Weights of a small transformer language model: width 64.
Each number is 128 + 24 x the weight over the matrix's rms, rounded and kept within 0 to 255. Layers, rows and columns count from 0.

# layer 13 MLP up, 256x64, rms 0.602, rows 0-48, columns 0-63
[[119 141 151 130 108 146 119 116 106 128 147 152  95 153 150  98 107 128 125 182 110 107 140 127 116  89 132 134 182 136 141  96  71 151 134 109 158  86 118 127 143 145 135 123  79 129 172 159 144  99 128 102 126 122 120 191 160 122 142 145 102  86 187 108]
 [113 112 134 148 169  78 110 111 126 149 129  69 127  97 138 137 124 135 138 104 109 133 156 182 100 137  85 143 141 143  95 141 160 133 127 146 142 121 101 156 150 134 111  72 162 101 106 161 152  85 133  75 131 138 115 162 106 120 127 125 115  84 110 119]
 [126 103 132 141 148 108 109 118 108 148 105 102 141 142 115 132  92 166 137 154  92  51 147 147 129 125 133 152 111 123 121 110 117  81 108 105 153 128 158 139 152 109 169 161  87 140 102 148 142 106  95 121 101 109 182 100 138 138 140 168 141  85 138 134]
 [143  97 156 131  90 109 158  84  69 142 119 140 129  89 113 153 148 119 131 127 158 104 137 126 150 157  92 156  95 144 153 152  80 120  99 166 135 126 117 165  83 140 144 119 146  97 116  78 135  99 121 171 123 124  97 111 117 108 120 157 141 131 151 134]
 [139 136 178 113 134 138 113 132  98  63 162 130 114 116 116 136 123  96 117 121 137 112 162 131 123 135 135 140 111  90 154 121 105 133 118 168 144 153 142 152 138 112 105 108 148 149 132 100 140  71 151 145 135 134  98 162 125 153 126 127 154  82 142  70]
 [135 102 120  99  74 142 115 157 106 102 118 142 144 118 125  98 165  95 133 119 150  96 111 153 158 152 144 155 110 142 119 124 105 122 115 101 145 146 128 105 169 165  94 126 110 132  82 125 132 138 197 117 135 120 134 135 122 119 117 180 116 128 141 171]
 [129 130 150 127  86 119 135 148 126  82 128 161  90 127 174 118 144 119 136 167 157 166 146 116 104 154 134 128 108 100 121 115 119 138 115  67 185 116 130 126 121 150 123 149 109 136 140  92 143  92 109 161 156 116 140 147 135 126 102 161  90 157 136  84]
 [130 117 124 100  93 179 119 148 109 157 138 137 174 117 109 136 127 151 116 151 142 156 162 132 134 135 109 121 121 127 147 157 142  93 167 141 174 125 137 156 117 219 167 179 117 121 112 149 121 129 161 135  99 131 134 126 182 137  78  79 185 124 100 149]
 [120 126 143 144 159 126 135 122 143 131 125 107 160 137 118 147  99 104 138 100 115 149 129 113 101 109 122 119 129 135 120 105 148 110 112  62 123 164 165 124 159 104 149  83 138 111 114 135 139 116 138 135  93 126 102 160 145 171 114 155 144 134 146 110]
 [156 123 135  66 119 148 114 118 169 137 179 138  67 114 117 155 129  84 150 151 118 137 127 192 122 134 117 109 139 109 132 148 158 144 138 106 138 146 127 142 127 141 133 133 145 122 131 131 173 131 148 141 147 190 142 140 110 102 111 124 141 144  99 113]
 [137 122 109 106 141 142 145  95 134 165 142 157  99  63 119 149 146 150 146 129 102 124  89 139 124 151 156 102 137 146 103 157 108 120  97 153 120 162 187 129 105 110 135 157 135 121 131 182 102 126 108 107 137 100 143 137 143 132  70 138 121 119 128 128]
 [ 97 138 122 108 131 124  77  90 125 165 152 141 143 160 122 132 131 141 127 114  76 107 136 136  95 117 109 136  88 100 138 130 122 123 138 164 131 172 100 120 123 120 120 100 148 150 152 143 148  85 107 115 154 131 118 125 132 137 159 125 170 133 139  69]
 [103 136 128 133 110 104 127 123 152 169  78  55 138 123 123 171 100 127 130 106 118 134 113 153 110 117 109 134 166 133 132 149 126 145 132 146 112 130 118 187 143 130 136 158 149 163 116 151 146 104 140 140 165 157 179 135 146  95 130 133 131 196 160 104]
 [117  79  83 109 126 161  96 119 156 135 149 141 109 153 132 117 169 103 133  88 117 139 139 129 110 143 120 138 133 114 121  77 149 121 128 141 143 148 147 140 148 146 142 106 181 113 127 124 113 113 132 114 133 141 178 124 114 150 101 117 141 111 127 124]
 [153 105 123 141 133 128 115  73 113 136  66  82 124 118 157  72  91 108 139 136 144 116 143 108 115 117 120 132 177 168 145 159  35 102 143 106 130 112 110 163 136 114 141 153  99 187 107 145 153 140 179 141 123 104 142 153 143 102 103 136 140 103 106 150]
 [108 118 102 123 120 144 116 135  89 125 126 108 137  82 127 150 169  96 126 132 148 108 103 102 130 149 110 155 152 118 135 110 141 102 142  96 156 131 141 153 129 120 136 141 169 154  84  94 149 106 133 146 163 117  81 100 111 114 125 134 118 121  90 140]
 [ 80 147 105 142 153 126 120 117 105  98 175 149 161 140 121 147 146 117 115 131  81 118 130 121 157 149 102  72 101 116 164 121 110 114 121  85 115 129 179 148 156 127 107 136  97 108 110 141 155 161 144 122  99 122 152 142 124  95 109  94 120 129 148 113]
 [190 113 137 149 132 100 138 109 117 156 141 130 152 100 120  93 106 110 106 110 116 150 136 123 109 134 143  88  96 110 171  93 123 100 143 106 166 104 158 155 123 111 119 156 133 146 161 164 165 188 132 141 115 153 120 128 140 106 143 110 115 172 119  88]
 [ 97 108 134  96  94 109 139 118 116 148  82 164 116 129 104 164 112 127 107 143 114  98 116 141 122  96 155 113 157 115 125 137 157 123 116 130 125  98 162 137 134 132 140 142 151 101  64 133 134  94 135 152 122 159 115 149 172 158 169 104 108 114 142 131]
 [156 135 114 100 121 154 137 140 109 120 156 142 137 144 119  48 125 151 103 175 104 123 125  92 147 174  78 142 145 124  67 149 109  80 144 149 124 118  88 148 134 115 119 104 103 147 141 113 161 103 118 119 150 108  95 123 149 142 148 168  84 110 121 103]
 [100 150 164 159 163 101 151 139 120 150 138 117 106  88 145 147  93 102 150 170 115 103 102 124 113 120 132 166 114 156 136 141  80 118  80 133 146 137 147 124 173 112 140 162 158  95 112 119 135 139 141 131 113  84 137 105 168 107 132 123 128 150 157 107]
 [144 121 158 144 100 114 136 103  88 145 143 111 112 124  74 119 103 157  83 146 130  79 118 134 135 119 135  84 144 129 156 173 128 130 109 110 109 114 146 114 124 121 119 114 138 128 162 117 129 128 146 130 136 114 134 110 148 129 108 174 122 148  86 134]
 [123  71 112  98 163 165 122 124 173 130 152 111 143 123 133 129 136 174 116 146 100 145 141 121 137 165 127 130 106 109 136 142  79  96 160 148  92 189 132 158 148 120 154 126 114  90 131 110 159  79 134 131 120 120 121 101 113 149 117  72 143 130  93 134]
 [146 111 115 111 108 154  93 114 162 142 115 152 134 124 100 152 111 128 111  54 152  73  99 109 112 158 144  79 116 116 134 104 104  78 186 107 122 134  97 130  97 150 152 106 109 109  99 132 154 128 131 148 110 124 142 112 115 129 108 166 142  83 140 108]
 [118 149 121 123 130 152 117 129 130 137 154 161 101 138 124 141  83 106 118 153 145 174 133 167 115 134 123 105  98 119 126 152 123 108 118 118 109 143  94 118 154  97 119 127 133 131 117  86 162 128 164 149  93 174 122 174 101 142  78  95 119 153 137  83]
 [116 116 108  57 125 154 107  97 175 155 133 147 106 117 121 129 143 145 162 134 139  90 159 124 116 168  97 142 110 127  95 174 127 107 135 144 132 123  97 137 110 122 116 112 154 148 128 126 128 121 162 125 153 138 172 128 105 146 148 146 110 121 147 107]
 [145 123 149 122 116 136 150 137  86 154 115 113 154 159 137 143  87 122 157 121  98 145 107 118  63  86 137 143 102 165 123 136 101 181 112 102 128 121 120 132  84 126 135 177 140 120 125 176 140 110 174 130 146 139 135 143 119 137 162 127 135 136 128 165]
 [ 90 109 129  81 122 144 159  66 138 161 154 124 150 145  98 134 146 161  99 138 120 153 124  90 116 145 130 158 128 145  82 113 139 134 113 138 109 145 174 134 137  91 139 125 120 149 134 155 166 136 137 123 113 114 149 125 136 156  94 124 111 148 123 145]
 [ 86 129 114 136 119 145 122 141  77 160 130 123 129 144 132 149  90 120  68 159 156 135 110 118 131  51 116 141  99 121 114 115 119 117 111  92 155 124 127 153 130 123 156 152 165 128 138  86 175 119 165 161 122 138  97 104 161 123 121  92 170  86  82 144]
 [137 145 128 140 172 131 145  99 124 170 151 135 172 117 146 141 117 150 141 154 119 138 106 125  95 102 127 129 137 138 156 132 124 120 117 139 144 144 187  68 153 136 137 146 112 149 118 146 146 133 125 173 138 130 123 125 105 136 109 148 102 147  82 118]
 [138 132 131 146 161 109 104 119 116 117 123 150 122 148 134 146 133 174 114 124 138 163 128 129 108 137 138 143 118 177  72 122 109 125 106 119 167 138 112 131 131 172  74 135 121  79 136 159 104 159  98 117 171 121 110 130 120 130 139 111 162 131  95 107]
 [139 121 110 104 147 127 140 124 140  69 131 106 129 136  88 149 127 161 123 135 125 160 134 147 109  87 142  87  85 128 124 175  90  94 107 109 140 107 112 115 125 138 114 147 122 120 150 158 157 121 145 117 154 141 123 147 153 142  78 117 108 146 106 150]
 [146  78 123  86 151 124 110 106  81 148 172 168  99 114 119 116 171 131 157 101  99 112 141 121  99 129 133 122 108 155 128 179 156  75 121 188 130 123 118 134 171 148 129 115 157 124 123 135 116  66 175 123 119 130  96 113 144 170 126 105 154 116 131 126]
 [148 124 110  86 117 163 103 107  86 126  96  80 108 127 107 122 128 118  94 155  69 140 137 124 127 109 106 108 140 118 141 105 109 121 151 158 194 105 117 143 114 132 126 130 141 142 137 142 103 173 144 146 102 137 139 128 150 139 105 129 150 134 169 151]
 [137 153 146 116 116 109 133 136 125 124 152 112 117 100 151 157 138 161 163 147  94 108 113 131 111 161 141  83  94 107 138 143 190 158  99 115 134 153 149 144 163 168 106  94 134 106  92 187 134 121  98 173 121 145 162 128 148 129 116 130 114 132 160 120]
 [108 111 158 130 100 162 128 142 153 132 153 155 117 165 108  86  97 137  90 124 126 102 108  98 118 135 135 101  92 150 140 156  73 120 112 133 120 139  60 146 105 113 101 165 108 130  88 140 129 136 169  42 151 127 145 147 133 132 173 156 137 120 149  98]
 [152 165 137 127 118 150 140  87 144 132 133 113 151  87 123 161 103  95 146 150 152 170  83 124  99 143 176 129 161 143 127 121  98  97 145 158 132 139 107 148 103 134 111  81 142 145 116  96 166 123 104 104 154 108  98 131 117 134 131 134 156  88 124  92]
 [111 125 142  83 122 145 102 130 139 108 103 182 105 158 108 110 122 112 122 157 179 133 147 114 110 113 158  79 140 126 152 108 137  77 112 108 192 164 133 117 130 155 126  72 152 139 143 139 148 120 109  95  99 144 149 134 136 146 112 155 119 101 170 138]
 [150  90 102 100 102 180 108 181 152 140 110 108 179  90 121 123 111 159 100 136 128 117 126 112 108  98 133 166 148  81 146 124 103 114  85 107 138 163 168 109 108 140 139 124 107 138 145 163 174 154 132 132 123 147 157 150 139 145 152 103 119 128 105 133]
 [103 175 127 171 125 154 107  85 151 162 129 163 101 126 141 119 154 136 131 138 114 143 127 111 111  86 151 111 160 137 117 113 118 152  89 111 172 130 153 144  99  98 101  79 169 124 116 158 177 101  93 154 165 128 126 139 156 152 171 136 138 130 178 127]
 [150 104 137  70 118 121 143 113 112 152 130 110 151 159  99 115 129 104 111  86 160 145 182  96 130 114 126 162 120 134 117 133 107 145 124 112 160 163 122 122 151 118 141 155 103  97 125 127 129 120 132 156 162 131 119 105 169 114 144  83 106 150 129 106]
 [116 139 118 136 111 166 133 127  85 102 108 102 116 169 126 147 127  92 151  97 138 113 144 163  90 131 145 129 145 138 149 109 101 122 110 116 117 146 138 155 163 151 113 134 141 133 175 135 107 102 131 120  86 125 144 191 136 132  87 130  89 155 143 143]
 [112  89 132 123 118 150 163  64 116 111 121 116 106 142 105 165 176 103 121 138 116  93 144 166  93 126 139 126 114 160 136 136 100 114 117 131 133 125 108 125 122  89  70 109 144 127 114 177 168 132 125 104 156 130 102 140 100 133 116  84  86 129 110 148]
 [144 118 136 112 147 127 131 139 177 172 124 139 119 166 125 181 115 154 145  73 112 134 125 125 110 129 136 128 123  70 169 100 124 113 138  86 138 158 162 132 134 116 165 111 175  96 128 155 131 172 171 123 116  97 132 148 147 133 162  99 146 147 148 131]
 [122 107  89 112 138 140  87 114 156 145 126 147 112 160 101 131  95 120 153 160 169 144 141  85 111 116 136  94 109  84 144 154 132 155 169 146 131 129 127 151 105 147 177 120 143 106 129 150 137 169 143 146 163 109 128 142 120 107 145 117 122 141 125 130]
 [127 123 130 133  99 130 114 113 154 130 151 112  98 155  99 112 109 141 147 136 171 114 145 107 160 127 125  96 121 131 164 175 118 105 126 131 150 153 103 148 110 114 144 125 154  60  92 143 162 128  97 100 174 122 155 142 128 151 142 132 143 139 120 139]
 [120 167 164 143 141 128 124 110 119 125 117 148 112  95 100 130 151 123 114 147 123 133 117 131 132 119 181 116 144 106 164 106 158  77 133 112 146 189 124 144 118 142 130  95 100 123  98 113 141 121 156 103 149 128 126 112 143  77 153 112 122 120  93  99]
 [110 135 159 146 107  74 119 142 124 151 176 134 141 123 141 116 179 148  92 134 137 161 134 116 146  99 129 132 170 133 138 112 109 105  59 124 102 140  90 121 139 133  96 143  98  81 117 149 148 120  88 126 155 173 134 106 137 125 150 161 123  88 131 101]
 [148 114 127 135 195 111 148 152 125 156 113 132 133 130 122  83 113  69 100 117 158 141 129  84 138 109 143 121  92 158 150 173 129 134 124 133 113 123  87 132 132 171  88 126 111 106 122 108 121  94 168 138 138 122 165 129 135 125  90 113  71 145 100 113]]